config.yaml
num_hidden_layers: 8
vocab_size: 32000
hidden_act: "gelu"
norm_place: "pre"
init_std_up: 0.0237
init_out_by_depth: true
schedule: "wsd"
decay_shape: "linear"
max_seq_len: 1024
train_tokens: 1107000000
max_steps: 4223
dataset: "wikipedia_en"
Each number is 128 + 32 x the weight over its row's rms, rounded and kept within 0 to 255. Layers, rows and columns count from 0. Numbers have three digits each. The size before them is the row's rms in percent of the matrix's.

# layer 3 MLP down (transposed), 640x320, rms 0.0969, rows 142-185, columns 0-159
101:117116154124146147144118090119139123067117103087128189133215178108113101098165143154142098093148163090115122105162087143184143164151081090145106135096118117125182096155130197140165151136167147107146106198089157103107094099098119084120124114127127069109200089060154108092090104100162150155102157168102091129130135157060094131143142117124133118075122153125157153080131130077149127122191128188159108176064125093152113053099147130111157092085145095074167105101160091145161098115170134
132:143141086157128134140158140100081117071124088154125151065099139114089084144133114100155168179160093149107143116164146154157152076078094128172132136060203116144138107140106112068123118154052125155183197174173074055140150172136117121132114154076072099077094136094122104149172145119103142152125199139078126137124131159167100121181184115136107158093200142142124178172084153141161126091147085095131101115111149094124205130121120118149085115103124112129106167111138141092175121123113197
094:129137139168142096155118121142123122173077109165152170140150109145172122152126164121132184154193154125178118142148185145130151148154115132114097146126158128126075172105143104132117157163139143121155103157183192159144121127136237163112113132115129138157102133102079098093157167141115155109140133119141163117064033084190050111193175171135170082127142156144104145132127164124144181087167139161119101096094120102117036135156128115170136138119163113107138150095168109072065167070124186
102:104163088099107119091117087123126073110154085151107164106101120057143148091116145167135100156141128173164130149082141155104135086123173101141103101155116120121104140154056142085094111126110050138139110136172120076156125179184102178025123160173133121138099120123121181110177086066093124202170173160141135141144096196100130119143166106188116095107108130123125106131155117101159094078142129096145088108126155143131134088136078100112191107149085117072095168143148088093115116098114149
101:189088087114123160091118169162057110094099132123119125140124147133172093123176109196147103180104144112125115097134107038115099153155073106123096202128152064164127132148129139157087138126146074110181094100110134152111151137060127146132139106162138090176174099211115153080124148101097163126120161147043139113070088141094175076127106150166099141158129198106088125125159204142107098112101096184098107047151153117091094103094101102097125113128169084159147108138125135120127131128090145
102:176070107128112128096179155117107117094084102099126136138108165079190103144207122170122099117150124076095113168133130166094092055110141100119175129128114133112182103115094087088133150127131135097035122201156106162127129160176161152199115138096114146157196140170147106119101185129158125073197110086166182132148144095098107106060154093098086136068128121180137087094122047113072113154188075173134112131098157204091125109135105164072113095174129105144095080086161123096163159198175132
098:076166160108173073113083173182123126139144080126148141180121092116117174125103114134142141121195149127142162127161116146146088113125147128112059183161157137049086065138139141186101085080124189081155143117142133156078096154122144143150141135120118125125134088139124154157091079131116128142097175119062120112178093126180062092086074143134130117114115158159126121089122193122151125156167128198059140144115163141159082031145138145126142084114163136094119122188126152121113198137129159
095:102105193127141149097147151101134143131107085114169127125111188166127116145107082140137189157116133106140126087147167176167119095116115114132144196089146148159135085158140155118150127125136116142110179123141133134090180167146163190174059191102155081123128167085120088130158081151045153106135151124129159127118080144143133106109163157199115123174117146156102107125109116152118117023082159052146049029122166124069196119163094099077093168144136116048163099139170126125141134108119171
089:119190106162177187165163120163122070176076044165162073119109143159117096148065169123186088163150139146111118151106119072180073115128144138181129139115164138135060076105159103153161120119138140123165158127147152073094119086115167131092130109161108108106098121114128181098130098107140095154117137166184127096060104136167146136127169142040142173142053104127130178161146185132079111133145156183143107146166120174187137191177097144157163141146083104091127127143062076093135085093057125
108:119106166178078125136147070091165153141096111156129136157071085102063159145154154136119117159086104161078186146105103109136139094087113106061106154152144119142146134113124124095145161112144086072173111141158115145173167162135083167107116132129149159144103101074148122087127139161122134119137066129126117122093183105124138140187069139086145081125149110098096164127139169155146246121108083223133112116128130126170163085166085115153118148122088141127113142184134191085123151193074156
099:140112120147132140083143140108175117151155150134130166119134158132106170116128150138153120075144134144129122111113179112124159145032121194119137099122103068099175102136137088150163139108126137147138101120136048118171163100106099124126063156143090134177103140120158072148126109108187115189098105078198137174147129216056174164163125128138150107129156097138134156176172128156122113145134075174115129141120096162072201086097126132140145117133166165094132143108172146101126133095136159
095:118117085128129067178118176130134084096118123116105157107136145089161137137097066175071116136140150136099191152149090119163068099090098185118128149138148137119138101113087157114181146123155115119096147115082108129069190090149154148146071104131089067128129119112123080118077073048068178147142056144106123098036114099168119144110072152124086132089158149115115152172143100093114135150122173106097144160131146149173104129158144145138108099087129179170130123070134085168129046177117110
110:177104118131173132132124076065088140084138089109136126079136099211064172102152105184109155107138174128154072120208139169111175164162148090118137092095132106066135143144142131066157080138093136136129136135191178186099176114118097112139094157123088144115101107143109129137143131172179109159181148129208099148097090135115102189175110128134127078086129165125070102141144135149157179124135097134144091149150135145081082085078162140087088167103149093156148174097119174107096138111136151
102:083151157167143134104123151166124135210118078111203045179096145099163132133165185116125148119065128101137073129164120108096098129122129078094122167119070136154085101067145089143110118144133178175036086099163076116111130121100135141107150215128173096094158185071110104200096101129152075179171141123103129185131145078116114129104131100105089118116137108154086111135157132109157096125163128109102053087090145187133103154169195088130129101163073103165096107157159132136128088068143127
092:120136136095151123076125107145091176159156109188127181042154113094173167082124156155135112137101131110096152145180102103158149168121084092094110090055077114163146128138167133108115112065180153130116084118154128143131121090128114124156126169169128130204114146094153130172163149166163177199147106092185112150178105153121161122105094117104137136112089101137120124156145118145147099135191114099132170093181103128141151112176132114153148131143144120113175123063168098065161102086078122
095:133088105123090099155174174164182079126122158130108123117157121077168109113107129119127138133163131140101160134119141153102125107140102177117152165131108139139126084102036168152115208116137161126068140157070171150144097158097076073145147072079125216081151152155095135124118168128138080132092111095166134126104151129095123149170140135103181116112098180111139162089145148127089153110124145123138137135130116162166127096099118114160115135083114114135128096128089112178158155124174112
104:058188131103104160109079139100168183120071104099149109137056165105100132133106125143068158140152105121135052127114193073099133146103129097061082127102112081144115081082119111140126141165122131093154159125138124109101123164148175130113131120100106096170135121041077167141112110113115117130128146085102094160069061133150087189117075130107113127121099125094168132087071155104162122108122147107094096130096162080124170123140158110195115149132157154116118148101075184116134065145081126
097:116133191115127154181128148125122119113109124140181139102086094124181101161142153130152148155124122089145169149090110110157125110156135087161123143099194155152095051155165080113145081156138144066174108132093181074159095193125073126164141129092096131138126046075093153154129156117092121181120106107137101115109163137186156147173142100101158126145139109161023111123072069145121132092073115110178128111147125121102159160101153105141106100148091119101106144194062127142141090055136093
097:094095134100142110086140139135174146061117141137170198132079155069189102103091127147078131136123127205156093165078066149148054122144100136091102168133132155067109139159143144085125126110075107141127152171186114121126123173122129147073146152151140108082148100141160130087148111094145186143129079136118189188067137101120093148072140088138151112136159108178108131159094144129133131112152094099118096091141152138146168071165145143112107108175082156132090175098100098090114119123154149
112:148120153093103123092169128091151095102131124078091101139090122106129145105115111097104114132159144123167172034156131178150108074131136099091169121128149142078112166129133123126148142131128125084166170149112160129132168118175133130073117077098127130046135121212113111130116057075159172091168145165159143140136156177125129092185127146166153103159112083120089155135126094181141111145182138182162081166087066117144174129086127149134172151156065116123119207087136179153092133136164099
098:167063136156166140110065130170150064104115105147122088102153109136142173100106177088083085136117098082179112090175136150162113163139147124087103088151135129115105125134118124114099163153137049146095145136120143121135210130124066152175078213107108148119114093090098157124077155165082147104140126155156071160097107099075129140138154127133150198202121094117112147161163148107130053065110176150142101083143071124139136147124099147138124198197084144104112152100102120094122124105133163
100:171083141143080071117114080214144116076137106173167126145121128097192139144143144152113134123116145146142140103121101144144085154123106104152082154108143158099075119146127127107119104105119186097157108109177123127094194166063096113121157101115082143120129077137122169166147147182131139183150095166167079067228147139101182103120093077139109134117120070128043140138147160113164143135130034105124146100090163140159172085132169148153134094118188126076180159123171100113138162129126070
098:159074181126158087109087134194077124093201142133133150152141109115174115120153136156176178139106150087104139093114116118161134103139181120152167173152118106142123137119159093135098125107119096126108134118133146104071142108105152130192165145099191134150089118128145110080126103145208136094189131131140108124114121127117071110099170171174133095135143171120169078038132139111100132046133159143129128090176121127061105121144091150085167128090129142136101111066062077186084113138171143
088:136099167093164137145130134129111077131140136152128089147125130132079142099150114164182085116173130147141129162133177104137127135147071157129103161092097102184122089124080133154123130163135153136089203106146080086187112089130126124100137144158148111168114064088108111074141160091105215207158120106087147153178130061201092133117156172167069151131142161131137127150153120133137139145153131111155090160117150143111116101129085129071099115178102167113125142122080193051119061177208166
109:152117122110069099160120102103149109091108150153049111166108100137115112152109183111125051111085140137079206103105136085151100091110203105137125094113124100107099183081136158142158145132175123183177159057069154183171136120090140079132149147103162110112110099170129129127100182088176131154050084128174146178123170135126105129134139108158126150161131143138139152126148143127143115164162124137102105123127121097154148104161167131133126102146131123160108102129164111152136079193174125
090:178187140152151184146119144208105142153132090165086115173134120151140117104133047110139107125175115102118135112137180113134120111188156141121140137157125074104090147131164138149099156142177155150181178115125131163110134106194095130120145096156135069121124079134171182132164158137108178072152129191142095148125161139135206203088134112092143143130178160080139119102175108091162095134096092154085122113180104111158148098073100136100053211154122089210096152124154143082116170158089114
108:114114124153106133109176105180135100113130048174101113150163148055133150128120137117073158121153107192185150106104126100123133103169182160198148084149166159143082164142125211165161134085141075123137173152106103180104089158161162099155104145115112059121149104117125183137063143097165192181088162087128182116072125138123062160142129115154128138145129100143166178149198119151110112087202079091123144114144098114105122187115171076152122156138089104115170134171096052137133089121137126
094:063163136079095111143069130106130149177102116128093111113164221119123195071146111122152163140165121115084107122119144117089138162182084091095088145104126102123149086128113159134072164106090161118162140125041129174172194171104145138104137093160178181194132156173075159125151167109132133135103167137158110132211095149097121150106130090197137113177095118105132085102082159156156111147111155095123112104151173118107115128126079106175062155099091102151120138141149138144131096127153157
098:171140105116171160098181124110155163141130112100174121098157112163164100140107122105119135181127131177123087106122182135156175101109135128134112138078205065122065097128099105152163106140090127132145102115108153162167123111178149150144156169177099060147099130113131076113154114123132154131105143185126112054094123087177114136149183200117095059181124162039173077111162162120127133138105086166127185085151119140141129103158066135092152095142113105081108146124141148105094187105084149
102:166189159103131109076134170142149146125159137086151157123091132106079182125179130152126123148114117134158152100080090112099065081107207103174103060125170201157153062159139163172141167106099126149109183125130104109133102078098111131099066111123126149142142132094122160151171118104156162157110169100133112180152095108119102134122116180093154146140078114122122157149119059129130079139128214088064134152127100125068133144150107151165144127162193104124146103142159158100155095090166124
105:114140169173107095130119110092097127166102131106085194164143167165163156108143159139145152128160127122118145207149131132155087110187145115120161124101127123116157111157096147108084129090102058186196108153204106077164140120155138179096181116136112172098154121140131135172125123162199202106165217092145173155140152115105133174095135152150126092128144121130117134078108082156141105120149095115123153165155110121118131096158128144069146128161092138156110127194123161118078080129103149
103:114159175101125125077101132119081166119135118159122104220112090097127110077155171123160157130165135093095171146188107055136120152133116194124109066131106100127216142083098167082144082072141149168141104120087110148116129100094069139111132127137210148139117138146093122113077151130141110081145112101149102174143090139117133125138163103121160113114124066134158076158107093066086097107128148180120141152129159161132172159160095125131125080161137170181109150094160114126122149120094102
105:133154095129190166127090081173122145104107141181089150160106166119124156102156177121171108126105138115144156164169140096125108096115118053094114131100130130135125148108145111127122037153107106185135120147171163086171186125139128165120115106156140133148145182076091156137154105118067158142134155146140074154142146130129149160157094111094192117175103104060120153095150123139130154121168168144107098154117097099135091149130052118136148172195069085119115185141129147164085106157075150
108:118100121094162130086122136107147202132132143057081126148138075084153143088175180135175136142166165102099151147148135152138134145080084091129139119143090137194130160116154155142123129119149157145111124176100069118120127120146119143122091082130154169163157131112099131051200149151151107116163101137169148107155104141128157137135169172120147155090078136055173104064146096054084124104076162126080135146217120146083000139147128137158171119118081085095158113168135155106108150134117129
092:144053136065145103133097130116099098143107056108077123109128063124081098140127113110127144137102109109059112098166151135148131118193079152171142105045136128112114134098143105083171130188119095156126130228176169086195146135156160125143150148125098165143102155168079134107132097122146149118125066086101137177109121170129162129142099087110186132144144133189142159080090128136174189146156176123129125158070145176078170098052156098135126124183103143127083142137134127160104158178150099
102:158096127093142125078152123127137100177129124126130135118161161063149137054150133147075135075122181166186165068084109118136080129196083107168131130152160110116136158172093154075150110125077089101139164136119148139186150147125129058088157124180135155153082041137066103162115043081113133060103172162143135145155142107084138137212130147127188144163136136087123150144111121103165091112086101115143144152142137123138144109098108065179143151113111071160130131106073174167064156122175105
112:121094110166125127111153148175123033187184156075113117125185191140102095136123157118136143114185130168101170125136138123119102207104136173098111171184140104123107112174117042140132179142130065111101083168098162138144174141167117126150086102123102120122142149136101158122118109129103159120128159149137166123127085161142059121128123104085129177145128145154148158116058136126087091123108133143080147116092150135177134145094146148117070146105192094130160071117154085157105179133171141
101:161128104133119129122149074058132157161151147109163127142131100178127154089109151154114080111161149205145154118173184160094177084113106097072142147140116144155118127116170098149174124126179166129130127113088102112157105172145216113055133089108162101105120155141185078168170121090108122135147104093143166095169148088092104149131148138153089109186103133125137072161133083148091086127177136161112130116144164124154102140186111116091173086083176099070111128122105159112078120149093117
100:118152103116132105121198145130176134122143110154161198143125155154149117082112091162116126137147166169130161099152063087097123096178106127144112148124105151165086116133140178143139134141211127136098065094152142147081155123129116095149076118137114112149089116116126104132118131138113154151118076075136048188184107120122124135125140152208148147125125131107124136099180151140070088171076130176100132064163099132129126072121171091125131148127120146121176166107109111140169178123142110
090:110111110055128086158115099093083091107085158144137103139170123093173115104126061136158111174104152070121133120112178159147098130077116168160127090164141126111141122140096134159054149108135176170078122133113100107184161185097120043164164130139203150100188120141115171171171150159159141055134149128119174159122143157102119111101140121106183097176085095093080110120151037099128101111109042170110104140081115148188116109129131144101173106145103104119141143111138090187120123115097125
100:114124151160145144083118097090070168115147149148107129164136108090133146145131129119111137136122162130160111130088205172139137066154070041111074093117177102100155126096084087142161171149126154151086164101157083169169097124159122129144095088112116163152153084102097163094154163085180149136122162140148122167106117140098140175130107133128119118187143141127123097147140085106086175169169089127111114101105130095074165092153105125070115162121149129115126131132156054150089143092168116
085:135159124122078105065126119132135135194151118116172071084208143177112152126130116117144096161121164102127115088138149112093135126132105137175113129107197126123118097142101141150152063069083132203086108157121097079124166111175156131166091125182099123153142135134096123122120070216201117146122153144145192090196195123160136141137094158114064097157097147130192120120136157071121090112133072121154144149115099107119148176177158168107149116182112119120140176148117076153065094130079183
111:105134115135083086140110083127104048098124103177145162098080165119161105102080116135106097075088159156171157085165130205132103105094162151155133112165087111141092088129178141185080152144083115112095157117115152120118188193115132132103067133088180122082139123175158103134146151092127095113164093124146105134184083134152141128124140144153155124145103172087178153125106104132132157115191092110143107098099095106096161067103071147177095174141119177048158089067131116171150096139092081
083:109170122114125187109130085118062121104091165129126102088121155068111116151090116096075127180109107120164155115111102171118065155119153156088133139123137119115128159131189127152091162088138151094113088118189116150098146063045125117139116179141173068076123102130070148067149114143105133183164096089153119075205105126114109067146150100133165093131128131041082115073059160166151101090145138126145068096150090167065097101137171074110125127154126162111135150105135129154044183156173066
# layer 3 MLP up, 640x320, rms 0.0966, rows 143-186, columns 0-159
123:121100131069095139136104066128165109152164146101093118194114137117159135073148102145099114079155113104103087180125146113172145148179117130023153132119098139088065123109103075168127119107166151093138137075083134124126095154174147201125117099123137084131118135116123099117121104128145050141110131100169144123083101114137113164170100102110124095214063138148155125121185141129162151159140163092103183151150128128192072173152162143144180127136100124160120080144111093141115106169144110
107:130107052142073130087137096124130117156158059106127111140179146142108134167108117195092076134149115158140171107129113150121146168076121146122086167121117100138122148182109086112078124157161136163159170091115131095098099154144087066177139148178084085086091094161115128151132178157146116178139135166102163134073107138151095014148130146127068141099155152106143144137156178167126110121175135119123143141225158096172150077096096108131203108168151075158094158107141168195190070130117087
097:100135108174124155152130121100071131128129132112129136106073091136097153134114099117112156076083088115121178154117157129135157132132125122159120111137136166102093120141117156124157166105107132146164249146117094150147155189103175115180107154050141112038085140184089150113094199108090128099067086134115113163104109136130137063115084140110177154127116121146103167080103172104192113144160139128153125111131181099105154174077117155152123102090156110138170057082066179185130089150080111
105:100101120130116129082094112147153101089136151133138172128075189127143095167120072132119113149108068198076176117133200148150127086069174135178173135145129119111127141146155092143109084120134136091105143080153113124082137182103067113065125103142158161121171166144134154124089142133184144180128134131136134182099110131102153081095108152143110134092145115123147123080084131097133073144086112151096165111152150125208097109075176180083089096147090127135130096175067144152096113163091141
098:090132140134115078137146119137170134123150128137136116098158089141101133059102096122113171127077129179172147152104137147053146097142125109154095092137179121117118160136111168156086153156079076147138146141094175115158122103127104098088113172134114106096115149178070125113108093146186082083071110156117122150044085157197104136141100107153167130150168110165094186146096172201169151060084185090124197097215134174142101161106097136186122119160100188103137177171092162180130131067126090
087:113156152115093141119168132117153132125168118162126092122165096080162126107109134163114142202075173149146126179149122151027133107143152159125059125118099129175119163113125171137187115152142148132095139122157159075131165106097064093129171132156139157191102132095096128112155128178130117094127085145141147105115187116123202112130106169128152063143199104089134123185159171094196160130094094134179166163129151131127209180078097105205120155101147131151167136123182079196123100110082148
101:150124098160149126132074074100144107153129152231103173126129114073139159115122119123073129094133167165101133144126134166105154141192154135113153119118173123117183129097131139172156132121129170135116128147155102199127156115083142061089064153188118113092107146159128157126125148108167069140109116107096122135087121131167117120155138118094168078077169149132111131178150199114159136122208064151147146071132080117103117138116147088147132106103158131172115112088106123147117081154146130
097:114134168112181141179106141103122123149135169115156089146142130130109178115105120120141115100129121107088145062144151187184171118116167091100140065128151106143161169114079117061088167126097072130089129146144082128089051149130111194110066131208136174123116208118069167101114147124159159132173128094139139119154139159082145079123077124110091061081166118120141130128161066157090122110112109152112202176105145109064110122072118114161088092115102123104204139109106146089076196141142081
094:131102209147162146086060151134169102122096143104156153181147148101063089054129096113091153150084141167113110094109087113096133079113152129108073130133126084172143161139159143125209164124163106120176136062137129192120129137080128124176110090173133185124039116120095119160129157106109098138096180119097078088210150069095091100144038197119157130139102121123167092072122167104105118094167054136146169144127175143136134103110134172153176163087138181162168110165092128122136179152182166
113:121164091065125123179124145108121080087097075127141145164128106117117117114089115202130141177095097148124119121121091114176170083117110101108144093144172134146169168078163176168131191144107117101103122085103149134155068142084121164138100111048125121126133135124076153089147119121102105135187112085126114187107152119110047128140089160108174138089170134149094124086198146136126150172163144134143130098129175107143128112111187079106033154108143134110152149158124176164149150148171113
098:117094146065096137139159119155138161178122220122145125169134084186105145116132089099175130150173137095135114079097074128110200118146126114184142112092171133140175109092114127156064120146133064130103118161090141121126145203088122145063089113164156137112126140152110110158163124114109155088129115113168124116241130121169162065100144127139075129175148159149147113106166142050084129125123137171112118107028153167104119098096129134105175190120102123158135187118122139103170089098140143
106:106126068122116082140098074145146091154149125119138183120120173124137173121160190161147156102109167113170082111135072119111146114070121168101202166126176161115088116092126186081104072122165090137153143136120089078129115140134135082083115147196117142166205102130158107181124076156179153069106145164090118127074112127165155131103139112185132131122149148156180116095063137184158117111136135079099087107104171159126093100156091106146104121145139154143127094149143082137093128156180135
098:132127135133117129175199135152094159089140133131020150131094151101132103137110157154099112157084135176105089119108145155182155101102132166212139115197123095131143120099117182159133118130123119075094097128087126094134085160172133179126132099150203107120130122186120101073167157147146197089123112154088135128043147078163122129150111129071169116127105115129141107145160128150136089110079149112116222133155134130137114124090058120148183142138191155123111159147054062107190158161118092
093:166131063083142134141161134136130141126120164170120147182106142146103146132101119176089203085127118169214154137110099165112113118185160110154181122188171184090129079152131085106109131115078124165149096133126161142128152123141135139122151127125122153128138084208092139079101126103151086099156170198132174082090133171131148091143162132158123102122104134134115090132144124165120130123183143161116083187090112127125108086072104126134108130118065152138164154159142142169085158215139109
095:138164082153154161116156143112059134124118076121191111112148182088159121161164141165102103121157135127092129093136099128084156090136086089128076119101161109116143146119127106108167070130168139122130087102113045123122068129125179128140128155152068117189147110159117103155102098124141117130167132147094174041093095150111171155079152133126133178144098104175133140150117127115109185171155144161136131133196169158166141138099161121021108118110093102151137156120124108148145083143079119
102:193097119103103102133160074094072116085121116137129157079116149189066152097173089119150109142087139141131121174096137120098160150094177127181135137074062108052130097147152075142131118171154075150124152136153158077091093149151139187126153128125124093100108113136111134159165147141078110160093115097175193164113119139073084127133169164136136120154129112139141133098133120180158158157108136109100151096153092130128192119150151136167074082146087145052128176146086200160176112097090135
100:136142111155098119170196166085124121157116123087139112145137117164099155176115149171160081086126119126188193157111066159124104140088174192087178093163084179144185102095090064101115080145135106107132100090117142148127155082133118030115154072087138143173124135176145088137160130172074113146131123130145081119061110110095144126125182148150162055091085175094112154155152109144181086141154145141083096108090139107142049165142066130095106142133075103101119164102187148090173099158132082
097:102121136120143141127115129103062164126142117090139032111059089161060128103112112130096145112130082135116196068101157155158122082133123150114121150101094158189104093151124173095144145109104109121133113092095105241146099119105113156121131133107179092112054129155068170109161125180166160107122142164153105147140127156077097069105115123082136173059130107066117161173111104102157125110143074202178164107072065110156153125089090166075100097141125169144136100172161129148096140177140149
114:160111081119174129116081116072038113140122191151125130098187084190131133069134128150114103131113182055109159157144150122101103178169129113156109153128100116096187142143088087107124153129086120157097152103127132161149157136100141129192125073114152120129143149165119184169176185105134102101125100086118140139137103134139098116158173187082135145152118118112087094127169114033165167191125148167081157119155158085105120148119124145141143139114180126077104140135076140093198163103101133
098:142113156141111145088141104209134146089094062077131119208093163159100123168121161153096145215117152182143172193182138150108126097112094154100129071103151164097129134152161160128132104133123167089107127087156113078154089103120163126068166066189119100153117121092067108109158104122149172199095114114182074073145086116142168145125175145119118148114137124183129101118089145099117175143090136109127134062156137131137143164127110178096139131126132116139152131142096083176088131186128051
095:148107145162096114126168132126126159133100151090210072114071136093151115093163116132203113139137157173043075106102147152156142123144124161152142132176169072146106153144106155104154121177101144157082082156165175150092141141131168160121120126094144124153134097133155157096135154120088108153160103083131134103131121138199112114072144129129106088177186116127139116103084116131145124139105136169129136097146104100074099118146137107127070200127138094104123085117139174171108074134088121
104:135170072176181068081150123138134081124125103161177074167178128114088130133114126125100086091092090171096125126158164059191132090217095128155135131128102174129174138160143135122094087082122120120092125140152096105174144116141108110155122172155154147150141155130105137125072057118174100076130106162081148115109148053057096167140032097111174140136131108146074174124129157113125109067143127114143156149143160151111118161130128111110163083142155123133176121116157210113115126173146116
087:067145129154110073176072098137150123137147167103147094130092178145118131114132083180158178147151071121095109157170140138083112103116041139100062178106143073181176137111088154136156110097148083104133131112113121157093090106158181131129083158131094113176123147078130157136126086123155187193123130044133172136211128107108158145166142072145168155138189133160097133116126189102199125131166105112086150095177099092127131146120111125102119064065129131145134115111105129154104140174132157
103:171169154164099105179154153135115168114100111139129078171107130118129150087143167154114092142142118148143197128161107187080110036124156110137093110126160159180157147143142122087101165151111126094154121136115122118176166161111137125146083134184155138140082134153093134062095091137174177164119147148189143119142180154097147118182083075141073062105082070125132155109100116103098151086136084122170131069125132056144139185205108153151164165157121096102135170140179171114090165186210125
095:155106090097105157087094128121079165159122119088134153114101164101119103140125116113118132129093142150115121147124149150204146185118174179132110195114064146067152173142160151128128093124141156129131121140167089147137183175146119131077107138148097134074177147138130129115153105158122157204071081065097182154233093149145092076132123130114142116145123111095071141114114100184136142134125053082146064136092092114169116127153177120167098105136144137135057137157112128114107134103159068
102:156163119134126153094094139180125108116097128133142152122170125190115134124101100193070146129112096160176136105091099124135162068159181105166127093113108137109128173143155214154083148085149106108154106115101123106108102113126063064133094119071158147147083151136087091097154145097056145119154109192135128104155099140133147170171095083112094116141066130092161146168069156134129131079143139084100173130224131207119119151134129167117168173082139119122129160135110164146129150143121130
097:172129157134145217101114134143097126123090221149095071134129147076135127134167138127120150170152110103154053083120129081119062167135150111192126137117100105156121165160091104098145110139123114109166143115155115111032142113155126108103162102142112108119145151170109149116149131108104139160181037110171098147090127061115159144157120137129161103124104143162140123111135167121195139131059109136090179117163112108155139131112118124174076124119095145092087081170150111166154253119136147
096:124097236171173165096149171177079130183127142166077129052099129124142165102108135140153160122106089144212122154053104065117113147133060140136173130138180098106112165148137140134121124097139092151194135131130199151163144138171092158189170098110135121120132138118098160096117133140128121102091150150157119225081152096129154165142091116136103108168111100159122156162122060090157107125160075112137126127160154108161136120176129125151071137154097134063154123065013156127121067108129060
104:137131137115118109169114104114133102131082174151123148108130095138091180112048122131085144128121133143121180121125098115073101079139135155122158116151161129036091116106139155074098099044177062168092122070077143171150094068106092094195181060146137067115123136184161094157036144134140131154135143100092108150143162157110130118176034070096162115086138111102122157151081136103138127085125116157172142162095066140115120141132088162128169115157171123109120087110118190182123119116118121
106:151108173136093186060101089093135098143127148166059126153211136110160151147101134158081169155123092123104100126153133190114173169185099075117174117131142107161094084125116040163143171104120126147100116104072144123165144113189071121164113065077172118108104157107104170113074110114127152137161121111126162147124149168098107171150133138106105133102118092106140151059130113196158145119120053116137147139039103084126135084119112163150171122156147105121104089098080172109091141093130154
109:126099093122176185139076107127094225144111146089147115076091104129110132178101122136170183154145101129128179102093112092109158166133132131081123118126164145117143128095160134126154142115145124134146119144107149224081123132159093055190063133096113079129128132159088201105113171146065097108085144140144104127147198087136065146133082133176107138130171123173131167117071113121166156056143135117129114120158106145177105128187100078122156051069155162136147131142143078106160130149139092
097:098124195150120152145169104078150143101157118125177154118085138101145123164122118110143091192187127125135149119107095151127039129106130103095127136160110127113110177140188176104094133189152083073145121108127156079106148153190078152077092099077161182088110139120155084139173158151084061065119109160158176131107135087159106166069143137142121117143196181132119097122152115104128153137142142102139125094106191109205182139184141068135110135089098156126169104121153074116160136087119116
100:163191100120098112084072135151099116162134104091075121070128140171071096168077115180123154110151150170082182109164112097139180149140142144120079139062150112098068131178128091123156165134132164064133171104164103084133099090086153112169142097156062094087129126106101117164170146117133161148082146101205160150110158130160099134150180122129105123102174182159125115106095167167192122144155120122160123166126114125126106148087121166128109118104111127168076159107151138113133088183043142
092:121165137123096114139107117127110173128126130099118222095142128091147153148065217082077161054128159117157133131141065151149134084127155129054157125152161109103123142050155157161125109111087127136117123077125102157133034111172104137159138140129156096139106097113139151065159176118141134104143136119156115102120151109128123132174129093112078129141080115145137134151129140111146175163135133144104185151097133102170145082151165102139094122077188165070110173133099100128123132124092149
095:078131137177144153139148098149165149153089144154119121095115169116105114197108111091150161144102092152084169149131113112128081102102140122152147131124154054168134125110081132127104158164095114161094077098202146102127094148166109192112093135139117115091125115066073163076154141130147161143154114142129121110087168179175112117125117129113084062096082114170066134124133116160077151087131122147111151090151188155092116119165132145122060100088055125104115087128179120062176191165119126
105:122131118111121153021144173119143140114106078132188126105098124165151080061136094100107096111162105183119099119092141160193124052115172142189146155131099096106103181121121094121177168127139102162086129150108072080182136201156109135145093066134154095150152159196117173213108151150145099135077164124108122142106113072128122087139119104113090161139110156198166196135033098118152069157095132170158127112123161122143155136107151135164226101130140184121121168125133152142136109110155184
103:154098092162123154122117135115104115193171140116145098067126159054091114157124121138125122075166124102084082153139119103058192127134118125107097146195133111113125133119173120109163138097184096152174130164100123148085171163162130167117157108119140142089161107120140114156102127147105174103171195114085115105137121118121101056129102133086104171105109117091128138149156127147111119130183129124116117114152139174124107076098136131104151146197106090154155206137081146048151137091163163
099:158161126111071137160076083094090117126173096102153096127114131149160130129147134139119092143116118128128088150130199124147167133143150125168165161104089132135090129127091073128174042112130129082178148163132104105117132169167147190112148125124128073078164134158139125126098107097150127085110124177118194110127167175094126078132106070120083072117110114107196138120098126134145151142131123122173110163127111143063128180088096150054140146134112158142090181117122160134074098058137193
094:116114207161135163148109106156190125118157128155124103111073076122147160122091117125151125083125132094146127110128144138065165195104167148137093138128103129155105111135113146173135129090162127106132175170112065152112092117130078172091091167139158065128077135112118104145158109148196173072083113173135140134110196172088154123149128117121050125058119102170160158174106071108076103121133075124072158137163163162180169167171136129105095117132085171127172130160133138123139110169127145
095:162209143155150098111157144172119122151110106126152149165138122133199130108152088100142142132165111108148116121204086128179093149119164136111132105123133176112079135144158118089053116155126130156201157136177144100025129193132149143094130145157141096147151104150128172155142176163128162143090121151128107110137139121167096094095139157149139095077094136168089115151063095138134073107112077117106150084171118132101174121172110098129130142066129135177105080166114110116146134158096145
085:105104103110098204108103139096148159069120117104196115079095090129105103148072165086121154095208122167120125122139119132124143147137118114111129115134089148090116139124166113104159138166182117065127125103085147129125119140083150088152111149089124164123116121175124087159117165071058125154129177169128149142095133143095222103163195126154129173112108107109195164114172115058122143099077148133145142111054138081108104115135135153112133147139138146137126116146154108142165191083109074
106:109206152061103108122167144122121111082161181183136157171146100150183127140047133111139153129121158137102135113112157125105148134088100171078107053154140135114126215112090153142091159123139074144174144183098113101127131153163082130142163095092097079171070114081162131131155105124158083135111046116107136133085093117099128127128133116124147154155175121052177145140149147108216126097132146167086140135142141159106136159163104051099060088156109112123114156134130112115124125131113209
095:097134138155091035193132128121144148105128052140160135210149111158131140128160175153172058080159140113111048104115092131125111083114101069121120102159125171070094100080097140145098092141117101193152138148126145122133049159167101159101176149143096158117093155118133108140129111159154141057105133154129135132109135166140143184095131150089158120164109100173134131169164123138074140097109082092095205142126126093185123117135114142109089113134122139103133087174154076146164130127098204
088:089069181143118120125131068117151125112123111094153094080156141131108144097149085101107118131165130096134150170145083139020168083100155131174137201139127125120132151068107200123172092061160093098123109059156136142127114077146127077101133133130136124096140105103077159134153072146126126137124148118152156106127201153087172143119169157172123149137181154135146144169132164159180143093187165114136147170165132181174106180107146107113062139165106172089130118123090155096112099117111117